config = dict(
    num_hidden_layers=19,
    hidden_size=384,
    num_attention_heads=12,
    num_key_value_heads=12,
    head_dim=32,
    intermediate_size=1536,
    vocab_size=2048,
    hidden_act='tanh_gelu',
    norm='layernorm',
    norm_place='pre',
    norm_eps=1e-05,
    positions='learned',
    qk_norm=False,
    attn_scale=0.177,
    bias='all',
    tie_word_embeddings=True,
    parallel_block=False,
    init='normal',
    init_std_qkv=0.0185,
    init_std_o=0.0,
    init_std_up=0.0185,
    init_std_down=0.0,
    optimizer='soap_variant',
    learning_rate=0.00274,
    beta1=0.95,
    beta2=0.95,
    weight_decay=0.027,
    lr_head=0.00522,
    max_grad_norm=1.0,
    warmup_steps=200,
    schedule='wsd',
    decay_fraction=0.422,
    decay_shape='sqrt',
    final_lr_fraction=0.0,
    batch_tokens=[32768, 65536, 98304],
    max_seq_len=384,
    doc_mask=True,
    train_tokens=467500000,
    max_steps=7267,
    dataset='wikipedia_en',
)
Each number is 500 + 40 x the weight over its row's rms, rounded and kept within 0 to 999. Layers, rows and columns count from 0. Numbers have three digits each. The size before them is the row's rms in percent of the matrix's.

# layer 5 MLP down, 384x1536, rms 0.194, rows 0-144, columns 1056-1151
097:491451536496501540456565480507489566564461522503513527478486513446562420509549532546528559390528441470445547538481507482507512508431510518508505483516476533554550536533438500510484467552507487448480450495473500473548500540569530541494484487464506459489459418449503514523484481538500465468
098:525557464486482539501563551537487581551480508413427529527548523540510381517555563500577541508520443505479472473492455523532492465536566489559483508486465544543520473463501561436436448503550530522424517449471564528504560551575456517538499477436484569558489555512425524440516495563450466547
100:509542497480501447510518519539538457493517566472459445523543557438541519476446478481504512515492473518471436486546548499457518457516490549487524492526464466524464477469488467442498463480517540382480470469447457522462474584462466527476452498513418491562535557528472522446481496473480446444
096:526543485544516498503462525499529537452461551465492546490527515458545448478516520538468472576514545444448493507472440500522552497510510488487551487533518421487431513528509421561492545538453564542516452432422496548467509486518429546486419480502510472482531458484490478482552506513496563454
101:497487513536484440509559471524510475550422449481481480586475497487483525475534592512514437551524557452502516545571517471498493462534435519469460573522492386561450581423530503511509542461498503478500525519568531425517530528518492498455564425495448462541455497513502532511524441463506437527
103:528455539498446500431495452475479454487485491484523488500459488586506473416468506585488512431455522517556508419550482438481507478478488493509546543511458537486511539464506491411464517492470523440477450459535504608620542486609508461515472484506593506514520561538425483518503437525508526470
098:423503482457538502528483544513501552561455490510463482446571442461519510551576489496541479495503531566480488367515526478573413481498477477496460489459466498423494501448498453552499512481451491446489545487469555526518521503488472532530465470445493501547488544528426504481524493474541489619
094:485538506472520561493562475423498492558472538507468553431470543488467536558512489505518510462480468506453531484594526596443465509477558453516550544518464546532486555564522581536515459492543547532464518499413558491497567524557480533426506581512449473543504545488481521455495582515471534519
101:617526472442487424459537543550512480424524539527571557458538466529515468471565459506530475509418415526509519457476518471524451461545472516542484492502472424543511451423478465504505542470523430528504496534460462482511527538521449529434503496458501550518485444459469453559572503481519454498
099:501526489506530437504504484498447465472511440487501511447535507410536467518487447492451439498532487482515486518526455551469564559562496481486525514529550491456545492444528533522548512451473529510542537430451509523525512571501545510533532494444530584521493492525422547446545431564459511522
103:453496480571496494523493475520571509492464565434556539503463511528534513458414439537477441523534473445538492498407492515411573514516498457530411466512508492514433541485481553448514507509570452466509449452444481455553562453501480502496489468471497507513536477461462522501563503438617505510
101:484549540507529518517505518447479529488524501451470513525460534529481494467389548455526582478454511523549490556542495559453560521495463505499508515537512489472519509552480520484502517493561507470570452508507563498483523481495447525412465504510488481472482529537563499525497437518476514548
101:447573528547518434522516494595496452506537483453539512522504520455493526540484478466453497528548526490499479545475512492474528581492457461485502527448458508526484451556461533448441533405523524474540492472484496473559473456486570547567480509484517492507454467516485469517557505517509504463
097:505576472518471493489482420517515544491465506550497536471516503496506617449497559497534489560484598491485554496535464514491526428545489521525553452519495560448529514517581483481601493450500518465488561598442508534498486463529507433543470495499514420406532504471497480585533503442469527443
098:468522546467476549512484522389505568510579615527490491509492546440548538529497490555557495522458517499537526483559504534493512484497440503542484523532546475431565507494504494552481508565508504616489571535446543495528569487526526458536507461412450556469510495450480558528471525481512557557
101:487539558523502453526530565520589542537493580546493503490511483566511514483518481491466446483544541490604530485471498483453477449504473561597502501527547552605522412528481527525497496506497522584525496483416481518487490497401459458495422531482463498460518569426425501541508538455423441480
101:496542444463490438462438478566528530507465521407490548505481569451532544483503535551476517490533490523485581507489523408542539459469536467517442490513492495476512434526522415463471468567548520539519462541514456599558485453461496531563438513475491531541518461554548512457458553518479447515
098:506554492558602576482515500565544460508573587473508561499537535461529505537471500537497508556522440529486452492478465492483572526492514470517482519564437446605531486480508464532512517549489476534456503521477560524550518503388585496554490502461462497488474544513488613436488546440578493481
100:530531563478419490472455532574458533501498490559450523466574459543470498574563479493517431464459485414486480448481512488499554511489459480509514527558522531478502461530541531445473532442444530492508515465466538558529399524511499440426528540566479442534454476539435562547498509474500503469
100:446463517506525470532571450436484485504539430549559551522426512513417465603442480485485497435476500521554527497516450504459502527531475513512501498442474471480457536510493464508606518423460425528467563536516544549518587455557570523479518476490446488583500530509471456439544539516481534499
100:492516531476488530411508538529526550441438499508516486518501462511475556478506524529522467470556536483480546495515446509523494477546556512454480505492500498464457529406453563577503489515537482473496483464525473551550412457485555518477489504489488408471488470522530490457431447538457471478
101:458563558508578504525512482520435532472502631541479560503561486527561516463510422497505556457569482551444524499427480542478474548493508489534478517510548582523491464367517530478440548536513416516504470499499553592548425527596448451532463482415593476463478497491550492512475490538495592469
101:513488472421474400514477485481475531461498514487438560498537490478574552433569520449477495507448495523484493459495482503539509531514525500536454454454566429492478501464488512509503462409491481488537493456499505420529493469456508550499456482431498513523491479498479482490502453532472540474
098:507522479541536482496501568462448450486459483513374488463462487522476472461566560531525439562501489504421435510436489484466456516488519491434518555523489503518477512528567566485453493439488467484519493552497475479418580546586417523493505539485491490476438495516559605436377545455511498547
102:532513473476444480433528542510525486432528414551498502501443471503532440567532493474482526533499506451465518503493377571472488492550480432510409474498532518456529441526521463487510514471445483510533487417530577446424585469557556481480554488569569494588482450483484500576483467568534533565
101:462564496571515491525539530487496452498540458547481505506486446505487498506491527518499471509478523446493583461451437529456478516522496390440474441507478458496552481548439525494543499413477513532545521415471511535518479477399479442502479438461478511457544512560512469568479531486482466585
098:473487493488501488516509486529539529542520551429521470596477519468520553454561490569526487467533507548498457403485449571443475481498558508509554459524488454452475536583547502445498440474495458528453514482540545534474514458489435528446442454498532499366472522511532454515477492581478510439
099:469460546494525534431500471507578492469512441502486564547523486522456506490499484525428526500521435531491495507535499474496448564403485510478552586468449546507498469474454499537506486479530454536490446501475466476467523528529517534509498472446502375507519451513454440461500572498530414490
098:533455462515559486511471479526485559444528487521490448519530510437474554482567557554494425530475522534562485508510503598487526380438494482497462478448504510472485407489502470505528488533482525483521497458491479474520439488514507506507536517482550476490470439508483506484484514476582521561
099:442478503484475508546473479494492410513510469542472472559488481571505458527497450550532467490549567438503547454478514482453526550510548483525486528459571490457567479497451448496487514452448508431496389555566443519492524486504469522515541470510536470509545528540474468483526457472515525540
102:467521471529515476516416582565536502431507466522521511493535455504522529461510487503500461503497484496505526448449486489488543546537569457555540523520457471471473514519485527516550550370556483539517501520460490483504460565480584569456492538462494609479466605508469489585433525470485547527
102:532542486495438506492510530528425482548476499546415484498504495521548524496527467494537490510520499482502519503555479572424493444487490476452446538448539548472539494436493493604453468526582491487493486558484572528461538475473437529548583472421478435627547377512426524414501498482461487537
102:518540530461532516543533529518498553490432486512465523486456531525632509517556507509478605490482493519456500467517496503538490529486498457565594559473421477559469479515491498525498522488556563484527495413535541468488516550553537557466481466429499388450551373587534482483547515452493468520
101:479538554525507390527477490545466568484560483452479481505522482533581464416449463491478574564497430502527489505462545560491481487449485560460518490588468513514472506459402574518540468544507517493526502467533568535527533460449559537581466581434511515549494525484511527537497531464487507447
096:479522498583498502496454575471531406500436477527567444517423493459459558508480574440502469532539483450540485515513519485467538545501461514492497555531583462507476528505479547513520525500507501568508454560543508507591547486571470487440497550588543521501522480451449559459447489458582421536
098:510463458508521474508476517454422579490518513405490460475483489466449480454503539511464551479462541517489526484489487475497562449504461484459526501538417444448556456465466489496522494495554483538575465488556484450484448537485552506464491541495509418491538516444499469514465496411570482508
101:500509455502445547509479522630440499505448434543567501506479502551514529511592452503467446487527541547493551445494466548531498494521528507519467555419575529528461474523525563457423530470571401520455463505511462467537530491447526461457531472436468446609438504513501502528519529520549461487
100:481531532496515494446533564464480498561503432498533496543552524501584491493498438400452469496496530467460489513423544511560486486493496491468478457512469457484414476512543464507452540428455518476561523465473529484494465504499524420539488578506462531519467456514551545473518533490499496488
101:537503491473521460480435534532512512486561477540516474500470443479535447559485530517473464496545435485483483480639491490599442551583491467464443499448512535431428463478542468493483510502472455501513508520446494459585488459542563486558537472453543522520524474452505529449548509499487463447
103:488460449519477473560405502501500540431425584486466474555539470504485489504534462530425493464484447505457475487500485475450505491467530495486552398505531474486450489451549502482471549447483463473453540520500500447526485517462462491497474449426519549513494506512516496511534496460517523516
102:442494538484503599511511497465439504505503486534484466512448544439475461475567542454539460434509533467521515494517549489464541528481535571510475535477519506467492471481543438539502489475530476499521521570487541469458441423473429558474511454522534463575459471494452494507507436515460473521
099:587493510549419569534504482520577439550507472563488427564546478545472490462530517597505487555483515515508535456536494567509482520493493499495443592528475500606513476481490544477493503498443582512455485453495508421351507528494478507515445495513524499482471465495502561453497568516535501518
102:467473516463458483500541466545508531518483495534525461558396447466535474479451550473457534519533557475402514547500567467568524496509441411551535542523505548560488523493542460563490529501548409428569485572482543531513523524553435516488583539462484443489505510462479509464510498534497446417
099:480490445520459492502527541498464524456483571551547550447524494473527432590559558463503394500444529522492511497493510450517551484508452540493457427570488459501537491516471531451514500455514463550510543491494490476545501529572499458534436559509500440493492512460495470458481527517515521500
107:520443540541493509440548507548575485461530461520480536467491523490424525499480567471542525479521450509439524505490458577464480445450528573523489540480456503491524502505480553574489453508533514493490487461447469521492469451559410521513511533488470588484494495476558481522562493501456516524
115:537478449547502492529582547521561524484490545494530453537490485462503533483554488514503512491502528540402504558481533544458473538456515474545482489560549532545479557544505506470544564522476421457485545546479467572425531510549505497471460551520529432504513585536532510461494488594439569505
103:489510523531466481502475538543516545592471547430516468468492481489472536507434448552496524519543544481381556531531509522485526492521442505509434549529494515516492456536462534436463475501561513486569535465516426561509468485476497547434522457546446469524533453469518482490490483520507535495
099:482555482509498568495545510550532519475439507504575454538518531565531464502480414462491483459563517529532500447532525545464546474469515483566519530559538516590539459524541446501445530548472450474537512479503460543463477499418517510487459483473446456566575410463496529546486529417532471540
103:543411499466554491553536518522557517545466541514484462542524450489555480495484482660532505476550554505541513454496513469530472512496546551508501458464529493548461547465548467466531519526522452528498439525526508471460507501448427475520509440529537573518502526536516578522474531475486547545
100:499475540436491511517501522465468458462562512503422479542535595436498508525467478411499496459512543492523455550507404538503450488455514426455545461496504526546517557576519481598564496488503549551497575523524539508536522474432503528580481445526462529486577540428541564490546450459495494578
097:459515579511558517457528570480458479478543529475496423551566512539523521522488530441454507465529528521485519444470506571451509517495525560492573500499564411441499434470566509515472481495456437530532560530529512593546474492454490494450544462502489538478456456505477549526501445555503545473
099:537499556484475577483543503484475464486489472527451527435495507472536532545505527556502434474496498559467454499467398547495518478530444551485542501494516610496513428446496509473495502467515526498494587547542534518555528500560427579432570542499477514529519497540504513452459525509480502549
095:467452500410487507497494519441508491511531530453579580498505520528459477560533490547523462533510496449556488536510507486539570499465500475511382547526527472476430551465392482495420465496505531495527537422495484487457509522472518497550514469466579464565498468505473528480450469479433465520
098:414511452510528481455498530459520472566454476433532487501529470521433442512481487536529434520525469560538486460510450597509467502475534447454450438518502533448483543480489471479473434497500461497554434540388478552414467496461526576555466460581472445445461501444450515435525485515485474477
098:524475499452472521563488458500563520543453528468473546492510539501537455509449541439567491537524513516501484480587537518590494518626486506514509567474546533531551466428514482485509464528542512512425452510475521502500500463512467504480550496477579532505535476501506511517495530492446570474
102:471527490386588498532459475473549478530483445507488519522505556467485522451521490524491508498453512478515482560546475511476425490517475453471501515523485605555507559485464451499556487545520479451402419471516457553486475532537478396542434511505568490542588445462447524506532466449551527550
103:527543447591492524467499442454478512535446497468515505424445503485493468525428569508494545516519422440505515498470558421514464507517503502477513487501523501483453548452480524507566511478527474527545510482513480557520523506504513434516474496521495512530431486511517472542504502472461442424
103:530431531502540490549475488442488477463516495419473551515444474492567464438521467559477567537484494481483428541520523424517560495426531449578464461502468478541492491501494472476597544543395475442425482499483449486466493460489481548557464507507482523399552448545505509457468505518584543449
099:500501541580504553464498487466501548601504497434548460597453447508468479469559538477450477510405460559503469431508543523526457591531468487443474502536428521504523474511469502493520442471460491600525474469459462530504464525480435538513568499415536506437492522465471522547640520409482420477
101:480488432474491481525522470418548463511502485461453444524448496596587506508442486442511501545448560548467485472573527446518445510508514494441506469555484490494541475461432479455470492540467477466528426470483472480514471520474548558511572524518493501469524526493513491476497468388587461506
103:393394532526463529455502571497469503502515515444534505514495509520479529517498485508454502494547432453450532526527474494478491505465431496476481502607517450484443527500481516500483472461451515478589495511480462521533503500487596498481469473547499461508453477497450515482464464535505497445
101:485545562554504515518457556475474484473441483487535497495541443425441484445529507471464486421443468532464460460469466479433520520585490450444472437531466462490417482437476473431506505476522511470462494491530510491571466502551532448507496483451503558558501524496496561470492473486475560466
104:490514479559558503563524580495547454530466551478504573523506462491494585521508472492536607460505470488477556530497510476453525487468446533567543469482462466513534463511523490514487516488439566497447520497506449496473477567481480530509505461462467500464500508495453509483526503484444482455
097:457454491517497426436542463444507521576575476510486482534441518479524504525536440414523500532489536559491496467545512525451476485514540452618508572549550515498486521459531531504494586467454452524490505565480465502444481474509551549510516559478489428568444461554498517467528514484491475517
099:515493496540559538478472405525546435493545571502579528478433505478497448509527442529527481583464464491484487492496565520489558541537478424525469484501436516584478464540486485524460479557435527462538509499504442451574485473447496485473527566500412497542490499518476503494578523463537528473
103:457506504400443502523543470510480539478488471524441503508529457470537453503489469581440394523519456545481515549427471440458548485461451490444489488434458450456469535516574518500520396503546488523534485500462538538429517520501555508471495527504468496478533560498504476508478450540505465437
103:544473531454451483483500427550552454579530454457433535542465454471428476549563514507498571466478566539466541472527511502509483508520497499527517450522432498467508507476478453481556532486476516451549517504508520533525515521552438519393541525509471519502521505495459524510500511545544504573
098:508498506523518543554567496413496478516500506431490530526497530522508477453503525502505428481513556488537527483509503479583583474533451475519534509550558514483555508510511436551412500504444491496453579517504518472479455508540432502510535515525467440616588470500533534445530561483532499541
086:488585511433383480473464487566460501506514477492461522513459486445524467543483450469443546496508518589413519481465584460486479459493471517547557442478505582492439516499501538507428553571513469518518512473539495430573511452547476395541515478491476434518574466534499501533467492474527499498
101:570484526487524495531577498484531532489482542487523494527462517500532487453551437429438544484483566579549479481469552500483515451473505450541555468491475530498507557549556559491547516567465555432429555477542526461542543475513442530538481528438532524562496438533516430521441449530494464506
101:434510483534451522506550466529494507514452473463578532596457482544528578482550511478596483538503527560540535520565518537479469551580491531483511504482499488483527576512543470547602539476528479530464471470505465556490515510514574473489495525503537511497438588482495482569443496468503486452
096:467532488477517444487509492600539482460420421490477565514499527506518463448543523531544475563524493497498473469446490550497571432465506486472570444471554537484528492529539543474412586512507466544467524533509559530445537492446471510468499455435440445613509559468440491505383478523498493500
097:512494502537423466491524527516473476496420452494414537450528552477507490507446485499515427502476477475429470578507527501467487504499584533493531501503507473588615430539547468483514464479497531498511550501425532528444534514530388548576518519484528533568504579510474576529490532534494497546
100:503487450470518501472510508506546510479540523484508514475523490525439512511503463475523451583460479522511400482466470412460540465506473547598516495562427418534523512495495518516572476528419505498479528439559484540496498515546561544503558533486479468503507478546538461542435497453519499495
099:516504519512442561546538508522516509512529457451519536536465470576494478504483519574473432580516485448547474450499426514517452458483476436504490525453491502569505473442419511550535468491412444502583433446482481423522511552499465518498516508475550511489548536497544500525485480456449478527
100:565494505453498464499491376498511487481518458510537510492522492550525550538525509437492527464395569472550556462477477476516542514471536541544456426509541504466457601541529462537516513453498449460480453543488510515520525508514547548422478539471456505504532517528415510527439500449555470452
102:495498552396509493496533502528518480563547525476506536502446516490440522519484453487560412573494455501520521509523501491599524515518585501491559544501474434496483485498521476507541446458491465488440475481482498468514479537483425492540525531478473510513478523382487468509464535465462433460
101:562476520473471494509464475511498482426506511433539454511447489465445578541476468467558510483492489529529462455518472532484468505500467548527543501551492485506507561462430418544455420491541563533455461449512507398442460494559462505552467505582505514461499533479543510553508502537552491574
098:442508455525519516490485486531483486516484451505465536549492490481501523532487407472527407429511490547541507423485529569574432565522467461535483458460541493452481461541456540455511505510465539478497492472521545508541448483503477436501541586479475483507543508525532510482526499528479564516
101:491454551509527521487480533513515454516477506485440560443476529470490425502449476456451491379475557494451512463566464491522486478458535459541459462552469496420485406576467527553494532495514504497371495565508486520522424482471443544481575412427498474480499494585537525506584506486528545573
102:498570497497566458496424477517539467516454503505431556497523436524481549492576542476430570446542558518437515442476505524422446543462495472490477492504503531531472480569486439486474577482500506530446542463483490467499522445532467493486553543536509522492540548534465456490518527414455477457
097:526478486453506491505483456460535497487543514529439522510488481505498498511504499469470475516490511533428487487489510542477526469507502504501552539543526507476567502528473509511581524534501485501572524470516519563553564477478574617524521441487447494442524491508524502516512415488545524536
099:414505484476577490498479471477488522468537453491494545482496555476484571548516506543514477500530536557434503492551564517551460497523518515494434537498539484504451497472537472505374502492444501485464501488486537533496492479499437395467446444564547437531545512490555519469500497386513450577
101:503510534451491490390503563442392512529504425482471536491470506522500446429554464554499446479570583513527514519531568482523445579502525420401493501571528489484525427570538473482478524492460528444564459509512507523454485511527505465535441506474493500458489493480538537534503478530455499471
094:496519438435493477526573520569502514443538556528479510502446548449551527520469552503488557536577518535498453572492494569489480511477588497464491537515463513531475487487498476518509477502604522558491516548434560579419445476404517530500486514476514500474526500469414588567544507534513478473
101:532478442475429452518508549478466546480514426521445579468511484498499469513507497492541496465498511412437549481447473550456484460518464483506467550490583434562423432484469470490512521457443536535509530525476502521505544444581537504488539592441516506408442526530445504509521489498456473484
099:516506467472513558470514524468499474478552489404477552531446530491543516493538478481424488517449551589517505466538457517551486533537463545514509487494474518492466557417437531483451594556524548541465495575488503557491498424445490556512496538503552440483549503515493508482490513474468441545
099:509483425491486465532466489592540455480504541485477514500520518522551543492490513435509504541490512543531528501484526525519491489525447525507526515553499462491612497535483463550526476545446554474383560430486515451477498519458478527528511477462517553526565493502516539527614554471526498454
100:538441546587479531510590561486395458503493465469602485492464563509438504488485436523516503490559501525429534579460521472499531611514498533496499482494473513563503475452487489534536536512480520546443578511536548461476517488440497478491508441545446480413507459480503504468519535514488491488
102:379530484502503502441484492465437456471481419427542498461515547453555518490505473548502475571461493473500492502591530601552530522518454529568586520444465503475553439507490476491457544505522515498510549471516523505539508508525516475472520489528480497566451527542480517478503516531548503533
100:435489385448483498473509475517465516577535515515566447404494476567495506433537505512485439565419530457466474489515501532459489500485557462507493405479486470556468475509596419459465493534516484520546517535510498564561536541474515526577511498476515449490514543518498421461519485585422489522
097:435474451583533488554511512466545466519488509590488468501504483513533429417484514561511472414488445479537371417499441450465489454466417518545508477565552440450419527450481501517576481463526490503502512536555489487596529488462431517504438474441538484475518555442531509483560496507540543441
099:462492509525563459540565480440589505577476527543493503578485476480531513462575489455474532491439478462528439515471538540493402576549510483482476429496524485531467503496490500408477505447528476523475451478504472521513520430492512499471456515489518593544459415494495480532479514460513480459
099:461499486453483517505492434535498539523499481450483562431526493541534472539481504540502546491554528484447540505488551513497519521485512521522537553507440562561478404469543545492507494523475440494461497409546492435461512516491526465485452496540574431540460512501518512499526552514498438583
101:523549535455517553525480482509475546493495486531467487524511480519517487505529500464527515486585517505501527423533498499458546504491490516548550454499466459474513525420567506511463497477525414440505489492465585526526512506551493519487555385530529414500500472501488491505479481456482532502
101:500561496479510419500559484481479478490555456486457540545489520477494496494495474482502522523470486455459480520513493538495549491459528507471418508496507471479444460450459555429439458510510501521488507524485501481552554510579536474485486521439530469390528513500486451525501453462522460500
103:510552514564457521498442489457477514484529480550528531505467518389526510432463505474514490428494506574489429527527461494523430507517562526477527500449542539483473443515502500540467457431494468466481512522556540494410527500561484564455478557473485521496500520585421504505512510474536544542
096:457480546457483484474456422478486488468431463503519460522509464458532511418496552437422524520457487478459523465435517514567476492499541537535452508519547470538472551468497498518507567502491450421489482511501433515472512551519491527502532497513449519550500494513553474482512490560471458568
097:499475536503440527494470539509463519494501493460553456495558482559539573463474484528569473530527468500500485552575526503456532538500555504500452501455461527509466477438459475483425492547489488620517517516472546480496488496511410538521424537520490463500474422521542506501613408515477559576
099:572467458499472475470499526537519410454416498472461500515490504538481490474424488477528545495456426499466533483508510557501531511492485470489510503417476501509537481512456573516522552505520493502490549599540493446452545603538437527408562518459515509518512472496478448474439482537592494531
096:508549517497425532501486465554430458447534485501499555516507536523527485544519528526523460509486602514532516529465504521460552421457459484500511502388509495495477511496487523514525496470452528481469468495507577487413476490472459496577524466532517508480433539440492589499533530472430452541
101:529468529487567484499503475526531521531590501568524519522436502487506487508446531497502497506508518479479516450525515519507472454511528620510559536467527547531535450463448488581517494570491514508513505448497547525526509476493491481502570468458511557466487514504497508528479415439503455449
099:570594487452444460495544484520514526475475563442395549556532530535501506513432502450504536522627524582448463467502489484539539441506497479525459536453425479514490514395468462504527506547574448505503477452518501527484489490501494488528531448541492461519425452514451515494535510455530526514
100:527445517483511560461520468573525529428523565567512585516474510502542527467532453506527481538479554493539567435443497499501541476487496582623462540390484483591496465491462459526415543545509471409506523522534516566601493492405514568545483555450470493531512512519505512549458489494511484517
096:498517557522553512526475543548448434480513491502540555479511552483520500525517480531531525510482532467580474491500476512506475485465403567513502488476595514532543518449444499531489512517518565475596465523514509498502457488495455493550555429461495494487487528483540459527508483520464464572
100:459447508417510460489505483504543488492475476506578512488473511441470469524442486451505547561471438556532487514530428505530537530483541503507468468533536582497467511574510541431500587515562520533515554539490502491557503515470506476491487486538552484488464455426518373551510555418540496555
101:496451574472600516539564454482544469489531539481507449484525434497468547511468493526455465504492487591532505424500500458553431480481515567494521458463458461550517496557511478461515510569555452465535513530471483539505563494448489507498509477536530576546540455507480534518528483489470528505
101:518528451450475538474499456487530562436572482448527557549503521545554553502454487468483480605480572473463504394482461514526422522473479520510450521519546454554479478524535400458517458540451439469487493491546554513452498493493494515488527510478498501561566601506536520478480483499499556547
107:442582472487514460421455459465564493498556463513459534493477467556459493503525466550448558479480500530493484456443509490470454530525482482478505493489503522499479534591443481502466484446479559526410532574516537474561508436505440500497501526550479519519520563542548609576452511512507507463
097:485471524517545454448514486497502494485514391501505479500442473517505503508500476500501515539509437503506480473454511521526523499505411507462509485555472491501529567555466488482481535487511552498556458467517499532614538502488488459463472520605532508409495540485548521507503525476476517548
097:505435497484572565453491549454501481519489505507502502519483516503500547481496515638497507506535477556492500442541492462523538459572482526466576485487587466456497440406527451482480452456484535553462559454509488488527417507517469469469508450489527419467544518442528501509481477524480509471
106:483543526503566526447585503524488507481437426436506523553489529536470513412500500477494471542482480474538537488493520469542504503510439447561510498507431482426466534486491493528396470535557498511488538486518498455503494513478459511452528361498574488545452478457536489571549546492552473502
102:586544502491522510544475497541563432478585471447517459513432476516566473456561455397505484478567556517489470471501443511506519491461483507514487545522521512519550504510424504505529487543463413473577484545497495561517494493561427498520571574484447491575510542419511464464461485578499491479
099:518481551430489493550484370508495438519540489437470502457544536489549508488524457485496507520466466444497464517474503515574398549461503471480459462534480517494547533470404593506580453483551548484465559464523546508562500544582512456530480489543471517529515479528506538502458574510557458490
103:536544515540536517513508509476513437469568486565509479499517542523527507501525507517468428495515487528497485528539505545516478485457465539524480550533454528453557493440550503537511515501488584511461535487458481539517541521467456463537564505529532537484481375442529454593504498478410433521
101:499487421532486506480496552550447550498531490536511450495550527509455498474475491508487469527488467503543491535488484496518422540457474543526394521450486541536444477457489509541499545439481537473485517537558541548542481465499407554446514424512570494594528446467522547493560538500445498482
100:520513543471428508448529461522543471535500512462536503503491500488507478458495500444511521468491574570513574564506457515502504483616486485553550565487423491468450550464530519467516549439472453475566501497542533473496547518423489550549493483589514493507490423562475522463524546461484546492
096:499433493466547485504514515520575526512527471428555490439408479431437507471526543495496551441460502498592472527432546517512492527545579524484571486551489497532541568475404515477571405536504532405478483439586487572472535477490520468479473495488542498503522485484502575448441458461496507477
104:516456467486537547492538541451448467387474530467533514507518465446486532431572553501523432511477485473493532505490502503501491521489505505579423467459463479536514461565504425503429505483463471511464531538515482489595553490481469544552461517539474517542545523488425504493540517552513505521
100:498446447482441463538518534492553559466517431550494525507480454479490506467471494483508504453518481432421422498500479445467502469551503486511460399498567496505470514500496469525489539499431552441519509503549481603538482427484549555486526597529520475441502511516438479491466417515556485450
098:431493477584517455482465573517540523498522513432529525575501561528445468486523462471462435523582509477553558481473523472455497562530448508519473555500537411410458528461578462523392453452463526491495450496487463449430505438455505519541431508449571512496580522474506529471532520453536565534
097:532472548543492513507500548425410482497485490528493497523464499548588445464423491473410505495531479548521431444498503512447470489493482509477537497550449542464477580508430510453566490464512484507497462437553471502547555531541562496502516445503467436533539471483542450559414507500529472438
102:563476512456387463459495531487524512478528426499567522495480483510498493481471524534470507519412463514444522449508480532477506434512500507547506469428528541486534564498529534505560500438514489445473485401461502513474496549555538541521481531464536499498435562543388482504551438520535514528
095:521427511499442500490510517477554541578530488493508528484515537576566430517399510511482524532537544519583574438519547462556529564489504528513479531498532491422530510500568584548507537392489501452506530487515471474538556531528518505489486485522563445527464488502531524466481472605433547534
097:565491569506524547536481453465480520433519463475486482508502505488541427508467478529463513518462567538569449564487589536507477535445493491530439505581482439541530478462429489493514501481568519444446490467476468509517525522477520438447556492466515483472493572454451453412469422558501544557
101:456484482489579532447541540476500474473527509450520491511466502498477474544471508512463408496502442477476494441525538435445557440534495542476454540440548418528516438423538505443444439529519486424541495519455507495491539464474481431542500502508506465471472474500568526555526512508500485375
102:499464536536493535444573493427475569488466531489473433528477457504513461506420464481478560457489534454530518497495519479470538518522452458485580458504490454448522503493525461522488543559464493522400497463488441536378513501545459531508503499568506484498419514430534507501535471497518574561
104:521458555531554520487469570428585460475482574474517539527511475489482495491471556503396555498486420487468500513549554504500515467515493444493496461524484456511442517596462504548508455455498457502518424434527402509460477467490502521475484522496496494508528454549463472540501433481560456510
100:451452537444576494509550452522495561528537471505554548471467449478523447528534510560522491495459492548450464552397572450475452481475464515505456478440447457475468455456434506446480516479486501575499486497531449528428497479493476448484492475510462501475517432527409479488515573542541589477
100:533499504407591400515403472466516487489500540508518520514480477505456484524462468468433533498465507493455592463528455508486465494494448499478417540506552482484476474436535580515493532488546467528516548530481489438391517445442569508537500499520568528548501517489505545506500575529482520499
097:470466487486488471497520495436453537505480477469500465545409515581536487508486503471507551504489533486517527439583466481571497571409527515509498523497549470457481466486499535482453493485475512475588534502545545503510550506440564519473511483569527481494504457571497451523415496474496527561
100:468492512429445506548501510574514619419513510446546464506469548501521513517442476465506460456477532510513517520427540488462498463442512553511566454442478574486530509551480532471494486586470477447462487412541524509573451540468566546508488558468466467643522535475412573487530559468549505505
099:544542465515536528411508568516468555482543453476485494468486500488487466476473469471460529560432513454431501455477561530509456473514486483501550549524486516473478428492480502540495524548474531453481491515543616488484528536550540444544497533478529496482444529449548513475503563444515528519
101:498487514485489448454520539522587538469549528496465509487476503511514453514482511508562570433480518503481512498499518511467367539542513487577502477417520541526517451452493456507458534480510504551476525491543482520472430509507542532493515446514496472539561499513503474489484489593471486475
100:512418471546494416499495482406507500500529543481512462513470489547547446531575505423437529522518507432564448511553563492480506491544500492477457507525534500455475539468492457469466467518559441412474467485492559494358475466542532570459558470526475455517516550467484534482500480518591459508
099:559503540439485428541480444507535519463533503419527471458484461469435460499514499453464476474543487498580487502455496497468538457549546542531472533480528491502494556512465515450519568515504550488407484487542567539468603473584486510454485492536416528443561456489498470443572489473517511468
095:463455572463529453538505487515400485488484539491487452537477453473499493501537457519478488474465551442514508503522538512551536463527537509533530482549513524583590448473528579464518549489400534440598546546495498538517497538556504434457493498439484534580464529445411490478552498507505492550
100:433438548488524486491528486439479491524499483507491512525440442484454493589453492462490495435488504391476454485480451451493468553498476526481526482565455529514483571518529471519555397498456498530508491523505507502536443502502507536532453494526372397425543520508407391473562510556452416450
103:561497407496524531471440479576458526488437419507388526533547486449449532548497525535495500526558527506403519496504529572460539476493432404517527535501509542448492481542491427487507520491478477468593504485576588513487600572514457504462507530518518457433483490516519448502488518512445478535
101:536520514473493511485558558536538563477499476454427492552483489477481527540513542544492497502435521485548564559522519472460444570517563473491536530507572496458491537491525501458478553534501497547490475531484560499576529554520572580529527459546505472513536522439473492553490497466483531549
100:503484495461501502545472478514566545483452545502475450559479465488468550516567508494528592513541422468445458559421471506502534514507505456540441514438491516458482518464541553524459482523540469474582534457486495582428452446496465494493498490435499433528497501500493462512444509487524488484
100:498454458453536453442506477493473433570533547517423570494530509472492489479531533485453472487441399468477568519484560449567490451544512506482512517565481455553481394485468485435478479529391472460499458495402510635451426565528493483483465567462454476472491506445476494488529465554450479529
099:465506509461456471488437521480544425481534470410502537503490503464587538512466467459454462516527573506486513483565507456457519513495463531541421576530491498509480468518462430404525488601503449483409494536476531492490513464549557448515536573508541542507524477576585528511460555513519517509
103:494489466491489495585462486548513528501469492580505512590459473530508521506513453528469436532504562468498418513504459539488500498554492544513526525507490499574489521538505478452482560447499499467499434438511522471501584505583595521555488600478539519525467519485448456443560432529503522491
101:497495514520451525473504504520525470515489455528464535498566465484534557488502479504464460402468460461505433455514489456456569484520542505456442506492556438532577523562505562466498496435545483478450532477516538528499557528547511454559530404485489555449583455417465503493534536570458475476